From a checkpoint of a small transformer trained on Wikipedia.
Size: width 320, 10 heads of 32, MLP 1280 GELU, 14M parameters.
Each number is 128 + 32 x the weight over its row's rms, rounded and kept within 0 to 255. Layers, rows and columns count from 0. Numbers have three digits each. The size before them is the row's rms in percent of the matrix's.

# v: layer 4 attention value, 320x320, rms 0.0397, rows 36-127, columns 224-255
# o: layer 4 attention output (transposed), 320x320, rms 0.0387, rows 36-127, columns 224-255
# q: layer 4 attention query, 320x320, rms 0.0589, rows 64-151, columns 224-255
# k: layer 4 attention key, 320x320, rms 0.0525, rows 64-151, columns 224-255
v36 103:139124133123063170170166143160104136162169100140137121113173085164142149160125114127124101140121
o36 097:090178132145138108122091147133121110096104114127119140115117172123138101151104150099159140111116
v37 102:127127123093100151105143107179135111130136144096127133167119150082151131133123159155059116120148
o37 101:067103166167119099112142127087092145105129094070108128116108128159108121166133128065164144109168
v38 103:194195137170150121090074124145179082141138139120138093102122128073070132141192111141133194165158
o38 105:077111125077111198114169118093109186098149107096106192200199134155155125082087151140092062127137
v39 093:143151101107120131138125152061124106138122102157135148103087144045098112158194104156134124154133
o39 089:090153075066121163112158181153097078151160133089106118092190138198096160107121165102153092142100
v40 102:046079113157096124171069114119132185139096108131149147105129121144187118129177132134129111117129
o40 097:173181112137102126104230135118116056151172147119077085122133074174129141145097069128157117228114
v41 099:159072108107143067095148115072126174156106094107130127123108126151100102068134185082087162181125
o41 097:127112205122114126150143118134134116137100176162137176131160157124095155124167086115095101096145
v42 095:142130122131109130142120190104126147133095102112146146111075158123167114139177160146072188155098
o42 093:109109112061123102116128169117093112164183106096071106106180116123100132111108150140136083144108
v43 093:175159135155158122176045125178169070156119109121112132175020164128143140135105102134094115158112
o43 089:111136120082171133134172103098153134156137140109194102048132095127142174121164187086174115071150
v44 106:172106149144090108153110153198165136150111130124110146132145130121077074138099155125123162085119
o44 104:142087114115141125115149145111117167145195181135149123101133127126146128115149089127136108108137
v45 098:163108135116135121187150119149091108138137124135162104114180097207114122132116111130117080139136
o45 095:133113139140157136143114101159155101132138126098096156183130140097112110120157127117142155107147
v46 096:179166145130130094204060112180170170130134204127100176135111153131097152130100117167051116102105
o46 092:092109114132101128114216098029104072161187065076122114117107141111134125108134122149216161067128
v47 110:121100131094096174162130126095170137089137139119166169102105095153131127105122124125255111158083
o47 110:077172064146098103169127126203124151140135135167167159091135076128148163158148173145065119057136
v48 100:181148137068148141125188158117119110112095128153134073188120134152070071142115101128136102121150
o48 098:161119093129197124166084123148135164136112085164177137108156131103156163142162124132136145108151
v49 094:121163144091092089102171107071097102135111058148145085160109089088080116066074140108105126144134
o49 089:070140097206114066135133104201158171122203160107071125137128187183132164120123142167120117120094
v50 097:136120168207119152082116164118131097129137009147187106127114122084176155124140145130104121116160
o50 097:098174119075082132159139134149117146111169201150058140141135117192110126151147152166119112192146
v51 094:177107128170200144148154107197175108138123175134131116150108130109104134153135145126100165114139
o51 091:102143165141118137132136101070082141140175153054048077121119105111137132142143157135142064096129
v52 101:125166135131147136077145151152146112118188098147112154118110155045078092141121143182073114095161
o52 095:061133112125116083127121144126102140119126178105171094157118156161110147152111141082154145185122
v53 101:110122115119115143160135159115107165130112099176135179170103160083169080101112148123169076093086
o53 101:077132141086184040146096119163084118117121144103110098161108075103123139116125095160131162175135
v54 102:192093135094075158158132109153159159141129072138133105143156122079150113134127142077154129119105
o54 100:104125126107117061140096100143124121108122151137085120133151171187108184159121102172126148106161
v55 095:110194139207109132046085143183157097087132107125138111154125133152106067153130144136197160113139
o55 094:073149122057106130158206125145091127114140133109151148170155127082180128138139104120069066154109
v56 103:156095125184087127047209140140131126121146041164150075141115119085071126122149142138157100122197
o56 099:060122170107160150193098155155132129141144161090118097106087120145104097079163137112085105198085
v57 102:127114136166172156128169122125092108107099201090127124064185076109146068151118145141054138148144
o57 096:172106116140124085153123099138108120110145107146113125168118155122138095139104093096156148115204
v58 098:152114138137170152160159166117167138124102155165123161132104158080137085121087123095187114184078
o58 099:135108119089146140164122128136027099116138133147110125081196137115150149159101171106124168082113
v59 098:137091143111129147097130147083199144097124114108102120212105115115099177149089146179131176087163
o59 097:122178122131103174187160117156117150215127132169182082086120128110163128142146133127093061103079
v60 100:157087160117188093211118131135108202135119148137146122131096111122077097127163103159112131048120
o60 101:131155188109113157113169086113114096140158113125089078133173117119114121147128108132151068111111
v61 096:107159092089135175044101110123165082090123137127154159127201119102081141165111159136148098138170
o61 091:129146104136114094138119173152126127117155163086067136128079135096102083147198137115081147112122
v62 099:168121144131125164093160136138130155123143175128134159100216098169123152058089141171115100136146
o62 100:077124111115129075194156140141122145186107139176184125109079122155160122146127105132169141070130
v63 103:148154127146170154156100151178102124122117132161112152113093085170134078158165137135125155150143
o63 107:196099110143142143124119161099090128061154151171117106139139165086145130161135095133099119101120
q64 083:104112093139136114137160151144166106126147159138171139170108193179166112102122180127183143144094
k64 088:107178102134151191072162188160193173146175170152145077178153083157099139088129134102126169163171
q65 085:106102135089149123131085098080140116124159109106141144139222064137150121132106105147180102164120
k65 089:135139130107189049149037123060093160170076135138138124097185124124052129142132143110126117156076
q66 084:059138104076082084162169174112118066139127113122146156144164106200151099098086098153140170165162
k66 086:068138102146111120140181121119127102062170139112107133152172136183121158138092092132130141165158
q67 088:161110147175138133159167095084168126137130139115158144161185131131136179087145134089071161149152
k67 098:164159154184101100145172108117181144163160122097102102094136159112131190087156150170070116132165
q68 091:158119157201164087073060103141095163145177133109101186145087140100153073193141150104159120113158
k68 097:162091088135118100128103095118094176145183122076118186194116169049085147185142138173126125101126
q69 093:158158102171139128167199122195149087161157141117100099143098115113145155150118121109057082191143
k69 097:170165139106218165153179113119173085124177118100072152085116131080188130132130053133097134207129
q70 091:112121141132198146164058100049105176176117151154152166079181083149133180145151154110202126123135
k70 092:135099119126116153124053157078109127147144126106141135048111112137109115110175164174122130094139
q71 091:197152124158109170146135135152127133185137118112091130150154094088112113141070182157055078111150
k71 091:146127135121134152122072106134149104176092063091073156097098128109149066160119128116162132106107
q72 100:121118120088133148146118102047151147113164152164119135132157111188120193040138125126134128128094
k72 110:096179115142162149114170080127179120104162136148164112124187119178139219080141122127129128134143
q73 086:132137157118163140137150050122152112104136115132097111158179092092103176145124169181090086129137
k73 095:214130191151101087140145096117107120145106057140127146130083102094133130160151118149053095099123
q74 094:106121131115130123144144142150093122123086127081150081144195092156103131109127096089125148118146
k74 098:108146125133131113158117125111103140143139109064085095178162079168088132141148124113144080126131
q75 082:117158143186119053165185167147119093147151117143126083102130115109117146172091073185129121178116
k75 091:147143147161150112113155101097154081167052092120109164111142108123131080153143121119152125173126
q76 093:132122108124088166098138168111077100126107144098145161153157170120103144088117141137116133105091
k76 101:143093111127105231075125136094121111102098140071137139141186152106133121134127114124131152090139
q77 086:180098145101172154190093108125189176078114215114151126193171153194145156136164145113139148141110
k77 093:121125139124171129149149172120095194090119157148123084142145168103116094126130190093051127136166
q78 095:092080169130120100149108160121160115072121128130120110105086131121122193163153097119180177160119
k78 096:112170150118128105134185095132121106064090130174207141122106142112123139152148133091093128131161
q79 091:155161104124061115126079170164128109080122163123105086161195144149100100151077118120123140103127
k79 089:125122121125148109151154151187118123090122164144090128166145131184128064173065091103122155177127
q80 096:148072134173105128111115105075133174143103152105148117133143161106161123131199131132155168147123
k80 102:177155138158129062111092118106122216189112127097155093111170120088147115138148143124163192121128
q81 087:087098091043146136110118110124110099089102146188152119133145169128093088164142074132181159135097
k81 090:120161108104129125085142144090110079134088124162176061140191148087092112176127089130178148123108
q82 100:125175109182074142130156169150117166158148107115126079151210114192146131086111138174127108135109
k82 105:143114103147099115122097146133169144157188090049036056094139125192120133102146103170157143109136
q83 088:147092149140164092138128105091132117072158142088147166107148149084147128185172116159106137140181
k83 095:163080130193147076152107063098107199070121148081143114170119130082113156108172131159073135123166
q84 094:071190116128175172116174147141191159176161149141122129093097159132104129040106139105119149138117
k84 097:112152130100179183085155131132198145166134149146076096158106157200147158111152098083168160118137
q85 092:125128125088107121109177142127150060094112155128158118125145156083127125183163091105116142207164
k85 092:111166113103168179096163122094110084098071164150133124132128139099124113131131106127129133174124
q86 087:170124085105122171135136117126133104091115149122141201051101139116176124182124126101027127121098
k86 091:136152128137112141108125141121151143143120108189119126059076181068154120136126131142098123139110
q87 083:083105108077170147156162155161093173141121128125121125102082151085089132121168117147197110168133
k87 085:106103129110189131112173092146121114117132169120124090153160106116111156124113166075136103107137
q88 094:120065162133168131171123082179122056086164094132116132184111134136136151127145102129124177108157
k88 102:177175167136142087207131034126105123088107085150105121161128092103093172122119154157085125117140
q89 096:120124126102187137173067122142120162039142170137103146129127148124156162154158093171132145139147
k89 096:113121122149170092147169112148070132100121159180201078173129098127140144148155120146112134109147
q90 091:122186071117027116090167169105113116157101108116119089101187135166145121134123110121140143136135
k90 094:106161082124099158109184168121153112091108182145100147149164105165160115128096082145165156154124
q91 089:132160158138141058134150115095145108174158110141136093194133087169061157072137127124138080132173
k91 095:113101135133141111125171099112194076108116154057100151176140076157164165131172142150131107132167
q92 090:044098118149159137137119128161150103128153128146133145093078138127156178133154138123157174176140
k92 098:056205130119128108130111143144134140166107146181174090076118163117111185145120142088152120116118
q93 097:074126136155163109213136170138146128179178092139135138126049167132136094115127158118143135168148
k93 103:059134106115124160136107164132120181170179150138130146070086152123145085115095185160156103175104
q94 079:150107101172160125187129158100153063121096132137134160065176112103154153130123115160098087170120
k94 087:163177134119128154146110125094110095163088129114168155050175119163159091150114150133134154168086
q95 093:072103122072143128128110090124121078119112085140095138109182096137119149175132084181136106159126
k95 099:115124125125118162118147143088093135111128114173172117129131108129114137126152079169125111134159
v64 096:140158151144124087110173102081164126121126123087112071031141128122152101125149123120103136151129
o64 098:170107184096081135074149074048169116170142121108158125160176137139131088102152127118152128178113
v65 093:144180116070122121195114084075111067112134195127112170146156098086130087127160158116152126068109
o65 095:165126087101146187178132094126178059132091089135127140139062157163080106048101230153116072127134
v66 093:158091134057142141091081089064127147140122081150141082123170124095111164126119133121081149156082
o66 093:172074121143117113104120091130101104094118160119153167118122087127114093107150141131164172138137
v67 082:074095087186100128175102115094124146128135103158117162158126113164138166130187097145119064147112
o67 081:147117105122130132144151103141125096112071139106199112128095148117143173129132115057116130108128
v68 096:146166128176155131125135086055112155080111134126134205135117125077155150128112134145102140101179
o68 092:127116171149106097147089118121130095144119097156167148104174193124111250139165158122104077132086
v69 092:139113118128053126141118117039066125108122127085134191170139136114141127082135148145134141136182
o69 094:109157105101133147141136123127157166133166176173156119121114128130148167143116131051054063110060
v70 090:180044127121130116125118106113142060148178136124135086121161083091153108139138181154125032169159
o70 090:128157177038102127131131144104123127143111144169081070111121154212102159147138094123167121114115
v71 097:090201110131170105114117087109112130044156128128129156095102122157104180091120148178075094081163
o71 099:110118142101084128152164126095141088112120157163198110085079160107129127135126108086113139131099
v72 094:151125146148098089182154128170094184152071128118139137131187136181102102134134138088161161160113
o72 096:145116161107101160081108149124137131151139125197129158066154130161107162101079111150086115059140
v73 088:108108133110131161128109123125151114083165136111134115120107121130149127104099131064162120156145
o73 086:153150037111119055191179114087128149158157085142090092135142094143127130143129093145136077136142
v74 090:134140124142109091061092102134089137140097146148107189109042180129134139143122126144044060152128
o74 093:114099132126132159134094139141100141096112166074105085140099158171152133110120134094164205120082
v75 092:163112106153097130102102120203151124133160153124104044162205119112121175107161153132065137160137
o75 091:079157162099209138132115146064095164196114094171116119130084110145120102138103067127198155083116
v76 090:061162158037189147082149138120145080120135154134125194154109135134137118121137141188151148165148
o76 088:159084132151108113096103100146156164080168135118163134146141146135136149138142117126084091121116
v77 090:143099095174166098139152147122153171128142129124086145112219113135116162101150144130126182164139
o77 092:111179162076161096140134133113106106185133165157133123120110175111145076151142083133141168078117
v78 096:124124178209118113153116120160162081166106088134119129143170145117117145178094172119141088110147
o78 097:127130146042086143041132138110145124149141146137134120068146133149128194166135050149146144097091
v79 090:127040093172185099114089126132114170152129212105135082137131105076126108139133111143156139163097
o79 088:123119137060123179144098153116131145174104069150103112102085102155143131123152138107220107071152
v80 098:088173123099125141197110171172117097101164132130100124129101122186129166109115139159155140156103
o80 098:143090155120126145126143097115146173128151134127104152164113075144112140142119195135170135094123
v81 081:109105147091126139066046041109165105160123109111140185159114118150096052133130089096196086108134
o81 085:178120124163126098127158115158140131081122148102139148094156165086189138156167123128063129168141
v82 094:164114147113125123150126205162090082109135104127160107111122171118102148160093149211118142127105
o82 096:127141112142182179102153134135082116104140107125145124170103139091117150110105141128184121090128
v83 090:094137143124122156085129128115127099114098120126128173145078175042116150144151094132130148122156
o83 087:107112094147155124151116164160129126136155153143109147154098105094110128143155125155173117103089
v84 084:174143180132188135128157134120134161157157097142151141155090137093132145144151123063167152095092
o84 088:140151130159092139103101128202100091058134119133126116082192129130106172146131116162127145146125
v85 087:102163141164122092127116099122135140134109164112117125157027136086171108144168112112091140141142
o85 088:150156209109090135127085077158121128166092108131132149137125110110069143118079144153133105056128
v86 093:155190135095089139166193151192092170106141071161117189116166166159102021113074134055085122032097
o86 092:088118093121040089129109171044172104110180139090093162125101131079130150074144139124116085158150
v87 089:132147116105159114084098063125131104099114105111119165124175086133143123118109127134184119090192
o87 088:114120092124099123172162129168061133098141167171167051092129169124136144135121128132090091108080
v88 089:136118175135142089111094097064131146104139072116138161116096130164178165163153136136150080084102
o88 089:116103105131129193066110158192140103107076133130099112111072129095164128199152157071122109170135
v89 092:075156145092139153121138081070121052133144088135108122114153115096139095132131125140159088086146
o89 094:165158059142133147125101142138137064178117124159094106159094110170124122141108130098076151099105
v90 092:133202151114101113240143165133119130095145109124184130066102128121126125140079116118107147139120
o90 095:095090104105090150128109160117193137132122103120159133155101142150117163125128121166130095127155
v91 100:123121155067102133209157113095145115159147120118138131127113118115138111023116124098155153151111
o91 100:138058097102135111135106128146150099105115150132123142170155152139128087072087203129109082106120
v92 088:186181153129122171197102130189186087152140138158115152136105131158113077156118161133122181096123
o92 086:143127061135128112131105111077159092163106142090094127157097162130125140160089144181091121160149
v93 096:115150148087119133095150109100182111141153202115110114126139127131123127071122139135199142114108
o93 092:120147095121106157131164154096095116201106133111058168128086116152138101166036156127074097105105
v94 098:135118115126144123156118117060166151109127135158101156073134161155125193097133147132152130096131
o94 094:117124095148102143135149164124105194135109160168166114144133124115163103126195135126132141171131
v95 088:148061119110165110124069123109139170098122146159120192127146103107147162099128127158206148085179
o95 082:069142120111096097131102144138094136153154159166126135120094140145159101149141173121140111115103
q96 072:122076115183193084167114141157079142192136091148164163134125091099120055143126135145106099118121
k96 077:119140149111094071142067133139102158151191096082106165117144103118104140134159071124184123084114
q97 085:100132141083145116131117093124148082080126137127104094105112124127127114149090139102111112159138
k97 092:105138122096125129121134134122126068134072097186169141120139110137142115137149158099125115103074
q98 075:119146123173115143177170114078095129171119070119138146082216073100146118136147137170148050101095
k98 079:160140127167080134102094156112163130158145113116071135080159088164106148187152111114179107140121
q99 090:141126129161123139152161133110146139103122100115155140087146091084138184110117143105141127158124
k99 098:113107082154120208100171143118163177082172118087086110083134186145130113155044111180059073137147
q100 082:108089161187099093192141121128072178129164058134141185169121111113158118148141104132076107071121
k100 089:146097104113057089128103120112084128140188080073118123172188091088091147119118129154103151083149
q101 083:185092147134104095175143158117149161151109104119149187146146079104154088139147147141099125109114
k101 090:181134105179135123147151122137163084146156108101113145134146201209182124061086089151114131136193
q102 086:244108130111104175140085149139122150136160117145108114097182148099125088146115114175107115071105
k102 086:157157089118119132111109143156123147167116111073055145103166209107127165135083093190158103128122
q103 077:166067109202079166147083110154113121170157137131105159108134141097109120125109144091083093118092
k103 080:150133133140129204118131188144117182154137098088058107067105155143138101129120124124166150143127
q104 082:106150139073156142120160194092108115132113124132135053122149096188163123125077116139136151146194
k104 087:157158089104101143125124207126153104226110145113075137123135097167185080101115124138166105134082
q105 076:086068094091112216091203200145147129140129119099157152155136181124184146091127184080223152132118
k105 083:136198118071128159127145139178143103138145130104110126127096174153144101113099214165160161134120
q106 075:162105152123097148128093112097130181132161140128124124118064156143117187076127132142151119072097
k106 082:067096152118098135103116124105147119171121170140087151159122094095082182098123116119110107142116
q107 084:174130153120163119140105138144093135141104117143165150130161142094132080146101114083125133118100
k107 091:197163067107113156135149151140170149175164149051052137108133177128146102105121137148159096123179
q108 088:078183123145225118194185120125120126128128071137163094140056125136168117126152114133146112167157
k108 088:140169177135113123128089105159144095166177142134108065074118123114118145147105096183173118140097
q109 074:144100125133113162150138114157116188151137136117108167129118120125153116134149174114110120091062
k109 078:153138156107067119122120126142152165172161104068061074120135123153093152130128118116150128112149
q110 079:117132114111104148148153139141106108126101123130117084165123078131166132124136134078088064121100
k110 083:158120147101072134138136146102175077144088098103079131089139094185101137150108147182137127183105
q111 083:127109152206089109129160102113152145103200106132161215097081094021155100185144165117138059082141
k111 087:124163193129123118143156092100138083141116143133082148085148116089130103131122072167053124128147
q112 082:166114145106162111125111109050183123116096128158162101132157071120076198196112114154115080175149
k112 086:182112138129133090098169147113086104144074133155195133074159088135110153218198105104093125076139
q113 096:226084142150109138145118136107115161186126082167132126157174106122139133093111122152097112131134
k113 092:146141124115102109124134108093190165200182115070023117135174118193097142085122087154142121133150
q114 086:110148123148108122129145145104091133148118105115151137137132084225081069088144166114121096168134
k114 089:091134118077108132080129170096168129113112113083073173144133107164133098133123131095183141162118
q115 081:177179159078180088133110142129121127131123140098122104161143181174120091128142072134163184166140
k115 087:116096085129168093151079099121158158080150110137145101186115146116125107120122111138117132124110
q116 080:102097132152117139095187172127144130107102087125179127095135139124107136176192112110128096156088
k116 088:186158154105116157078168123027178076067056180102192090113182151138130164113153186147075147126184
q117 091:204159149142099131164115142123069164175150108137093113144127101174157068138114109145107147093118
k117 095:125143109137112156086103161129142162169180102084032104099138106191129148105155111155138138116151
q118 077:103130099096062144135156151117131052132162071126147154109165116150084180096098149118134051149111
k118 081:112131165114135181126144144061152147134136107061096155096128154138191095140075099113154145166102
q119 089:212122121148149083146133115169153171176159115144127142169107157100130115132115155112122157158141
k119 095:134138137185150089116118091169157152146194132061026129110090110113103139118178067139137154158123
q120 086:123171150140165126116099109154138115141169089153123192115131155112114198183139160108075096131121
k120 091:145154159135141115161093112127114172152132100175132143105107121153131103128104071140087069119086
q121 080:154051110192104132183174134111125081143123074161160209116103030087128145099100149097124108146133
k121 080:127171160137051177121160144123161145153113156089059122047120127116156108170157117136145155134147
q122 075:069146092058077133139113095132148097075124095170125100136096135138130168184112133140146101061139
k122 080:140127188124126123111121137173137125117106152160141162066107137098143095179138116150148170131084
q123 103:050138147118154117133141115149189107082151127133125120126122177165130154096155138181108103136153
k123 100:115123166147158129112119097111154099061083144187214140159100129119149144096101164112139105096143
q124 093:186161162091170141108155104108151130131159131145111116161122108097112145055121125111108154074146
k124 099:128103098077182153145111114147167151109090118148060122134113141133088145090113096192107106120114
q125 071:126151133181158135104128184155159134116125094138145142159141084157086108123100137100149147132136
k125 078:104077112155152149121131115104131108084155110145109169189167152132137101156146092092106154136167
q126 080:061150129108075108089098149104181062100135105115112152122163097149173159176143131167111116106136
k126 083:159100072151140068123158133111127093082104123186220142126146107153135152093120163105096099120130
q127 082:168040112141086146179124133138159145165125113166166143155105088121166111140137169123116077108092
k127 083:162143133149115131116134140124148171177170138132097090081146151120114131126124111155176141105163
v96 102:162148139111149133111076138129114084157151179106142135158078119160084188133129097080156158106117
o96 095:127159150031149122139136148146114143131081153166141163122081129175162170150125137069166136131144
v97 109:100163133223144117069172105125158101154115108111147115113156100143119113132158102114138120176166
o97 117:112125108139132131153088133089125176185164116093080148124177137097113114133098125131109135158119
v98 111:112145137029112141151178132143061142110106103135138201142077155157150122131128124115073147111160
o98 118:072141098119078113088127126172108121098157107180155119116059072155097156086144138130092109135093
v99 105:138096120175108137031116103183145166148156131116130132194153092145128136165140125112171127107111
o99 109:092129147172127104130112133138082123130125082106126162135078122035142078148126121187186088141135
v100 098:020183113108127139065181119129085154117153112104123157131123124173123125126147114106072150162132
o100 102:132128127081109112101131098142100127167140105118118114180165100124123098127160177142042144109136
v101 101:163066086163162126121090136123121131129131152169137167139176141127093131136167116135155110160101
o101 108:126126113102186157160112089137058142117160165159132066140112121087149077171159126116134082136158
v102 108:102144131102068145173142127129105144137114138143108139148105136095144074099123118114062085158062
o102 101:135172070150166132139106080132114134106151152091096119146129147090081142139079165155101109143137
v103 108:130099131191168144099106104079187111159166079133152158132067124113119095135100148097046125106116
o103 119:140166149137113147160154125190082154093111159132113093126182106190099123114111116146104103159091
v104 099:085088147107045143096145094185144129112122088122124125169150111104109178127108154145105106138129
o104 106:122106147168175119152115109149133096112186072156174132093158108065125118180140085171155158072116
v105 109:099164129126104143127119111102139129141150069133147150108131138158159238118099125208064122126101
o105 115:076154128156150160127144121132129130094202180122082109109129146118135153137057131122124089166135
v106 109:143151145123119120164096152103116109092125146143141134127078139151164167127114154161167133140129
o106 113:193110140150087180124125125183097127102098098091161101096120122142113196138138106146165127067091
v107 107:123095159125059119135176184120109134146108054111146102090091125125106200126150133115090135150105
o107 117:163204146096181180101096133128146102130142112174119095060176155172095145151162094138104144118143
v108 106:122120137137082091164154169085147103140119090132126106145171116175111104138079110148117124099112
o108 114:149074129135150094150097174176153095138089128132155187090108133146099103184159136091129155159153
v109 113:152079106205156138144139127134093100126138066147157134097087118158114200134139146147101113133141
o109 119:154133160153066142120160096151126137126116103151144084108128099112113126147151090137131105114138
v110 110:102099126093137129142130139093104121110123099147123117149129147129130138135158106181134128186175
o110 120:102112136205119068153144120140136157069172215159150091138146082139084078133127071095086156124140
v111 112:140088120115137101068071148127160090151145100162108186151124148143126108103126118097139128069168
o111 116:119151143135053087192099115082093159051109184158130139114134076183087143124081138186140107073130
v112 103:108142088119167134100136117136091116141147130091120181125084081151115048069151142089115083122152
o112 101:174104104128070110136149103124120112075103155146139172156137140111106149082046173148106109121136
v113 108:081134152163081146101128112198122112157114168108122107156125141135143196123082139087064145107139
o113 108:131163130129150128163112135132108156069191104119097097129128146081113156158090126153190149155150
v114 113:189103110164153102152166139147171099134099123134136165086170128108115115167147122136189100161129
o114 118:124170144162145147124137143138086140079136139149140119135235116087134064058095117143118114143184
v115 106:159169090130124124125199075073151130115126197115165175138178132128155133111085151084097132140132
o115 117:136112109147188058139111163126155111215130113143077135124100071085140103129172118144178136135116
v116 119:155107115103118147136113108134128120129131168121132126109071122152113148137115147110095142181116
o116 124:118066162156146103147131124185145104148083162194092089097098125154130139122124147125122167061121
v117 104:107188128147142128166118115174158166132119192126135140135095121174119070098060093094149186152101
o117 113:074122116139174098110189176140109123098116105076100141099075143125109179171162142121115125169134
v118 110:204174147104081144106185179132103100094116177121136142113059155128148111125142139169064138116197
o118 119:131100147159182083091167138077173157094103132069101087155111087150108172130180092151052167168173
v119 102:145092116132106120163158169179071177101151087143141109073170155135111146165077085116164082161135
o119 113:127121130121157094169139132184072167133174083128133104143184164160119138132165132110145137104130
v120 099:153146138100083094141123083145098125160137119102121128162145115141126116148127121135113097126157
o120 089:158143117156175090099172084126167150065113124129159148082131114100158120121095091129085091166101
v121 107:161149164129114135057172189168152132148147008141131099069156142136125118110108145165146192121077
o121 113:169155077175096208121078091111169165116112171107090096135154086153114169119154132158156142142146
v122 106:106137138129148117108140123074182117126140131096105049175231098112104101115195147146133179094108
o122 112:161087130110136187107115152096096135066143090170168120112123118111111073073075175174142102111090
v123 107:119125110118096131089119093148130155090123117101121128134171146103127158122156140120139198154185
o123 115:121121159179099088119139142145097139058114085109101068085148148198171143139145158154085147122116
v124 098:093130187101104104159117129121147152161122095135096053147121145120113077147158092088101121104112
o124 097:130148126154088106082111126101085144113115196100124137168139042129100127146128159151175146159128
v125 102:145130104115141140101180159115054210124118115126129159116161141121109125141120127147156163156148
o125 109:115199099179183118159138078102159116129106062108107098136082149069138188111157111114101086107119
v126 108:115161117134087102143163107139140129143113153109124104171127131127114085102100144089071145131148
o126 107:118114126128109157138147123146146099097184096083115150129138097104107099100059179128110100081090
v127 110:087097109180115118128159139120119194132140042140104124129094118161112147150142131050112157156168
o127 112:072105207202138136173118120155106112138166133159132162138115142098085126097143135095095105088110
q128 068:116118142120113099147093087029055115109105110142118183092101132043137106165136137116134090064117
k128 078:131116159057096054131120126109133194175158151118097148064129128106147157125100139109144155140127
q129 083:159169155139157119115141131137143144151126055161133140099115144061121132107137134087148151107081
k129 094:135168111134104106113127106170164100138186110074052170144126145119147141126082113176112087136135
q130 073:160160128111080150117124194111121132106089212084103105150083135147153095139173118066125141155120
k130 087:109116150103104144115136154119082119136091146216249126157143105130106132167170138094135082111124
q131 077:125126113091119115101100125121070156082090197092146105173084163124109073153139113090122137106125
k131 089:134112172099130122137159125115107086134095124220240111138127063112111122169158132075153128135120
q132 061:146111172196164114088152116169169160135159174096144109146121131048086141080137111108161143177143
k132 075:110127178078110117128138168139084031148092126213195084134113077090121154204165138125117076133085
q133 070:149055110110133193122134088116157133144182151133165158109174114127174156098107147115147130141189
k133 080:150131058124146171106105118133132160091098199053046159128106213162145100102089124150101146125130
q134 073:126146141117177144104075087142114187104073103124123153113145143101141127072111086111147146067101
k134 079:114136159098119069115120145123129091158129150092169109137163122096141123154148118137142131159176
q135 064:153069131155117143117122059091091097134134144156169165167147064070134137189130130078125155101132
k135 071:156076120088159107104111126126135171070105177061112163119141176170089080125094128167084148126155
q136 071:195089101097103157134121040141134139094162110136118144200093121083084169093123127102087100084110
k136 081:178142156089168097144137139108088104130128057065183168185107098148107128119116092121141121162124
q137 069:066134143129158121155150078174174117110143111161141114069091095126110119151150100143096091122098
k137 079:085115146118136065145121118112104122164145081142206111111163119084119169154113099105201119157149
q138 068:071149116100099149100112192107139115166102151183158146116139106130139196134140109134175135121127
k138 080:093105114124137167115088116142131190148186155163139149101112138170105113058159154146117115103062
q139 070:105106105098106098151110088143119199132179088155136098158162131146116133092140138155106121056130
k139 081:190113141183168052141107096083140098157181066049131116169114097137110167104113148181113161089114
q140 065:112205119056139109130133165182132207138089164141123101120081139146120157065148140038157139141093
k140 071:117160160127060210132153146124123107160131147133188052161122082077169129190187141094181100121152
q141 065:117164161151133139159140144192154144103131142103073113088131130155175092141064109145071138119100
k141 076:143129069068127127140121116128142177118157158030051123134154185121170110134096118136176185107146
q142 067:159123107185146120142172092143184104103189090144142124078110112123116173099144184190098140136175
k142 080:147138125130148124162116099143148164150150100084002086090095129181138139055073097140107130145114
q143 070:165115119111060131141093134099152095111156099113140130149104142189152147099134170180164089148180
k143 084:161116146137144112146130119079169152108157091044052148160097190179125126073116093150134143150134
q144 074:156162114087120181066095148112147060121065095150094068196185092200139095078114149144067178148146
k144 084:149109112108097111134104165123092103106125110201219139184144076148176140086139117133132085109125
q145 064:141077114129126142113112096165134099096143124158144201157089148069187091189157161164119131111065
k145 074:181157095154128131110184115141114136116160115077129160153130167188096128085157129155085176096176
q146 065:097142127117124138112141146125111211155180205051139065127120178136097091103148131085158176110146
k146 082:106125166130143120137117157115102082101111115181248127180110087107131153164157114112145119122120
q147 072:107147160102152124132158103102084176136119145183147103057054119076165167092130131084159147171079
k147 082:165165107154102166125089159103102097207191096039131102089134131132172167121090123171161155104177
q148 067:088105112112095114119147101144132160088176145157145126124155149107163182134119148162167133060169
k148 080:140125139098209100131116108099160126065136079031065094134077171115074127161060089143119132146088
q149 063:144144064061122156154094150141079162149187149117138080126114149163139162164158153176134200094156
k149 076:182067109097094212123091097088132151157103111000102063118131164123117116121129083090136185107162
q150 074:185117135140144073091065110144158154149082056132106172089120099123164215090133139178141127141159
k150 088:139114097133137109108117112167130129164155109036000146114136144179125148109067134137132128134137
q151 072:120114178186137147108161108124207106111164116061112112132109178158158120170136139134079204170161
k151 084:135121086119157084127158136128112095062046068152106127158118112085167141132107083132131126136143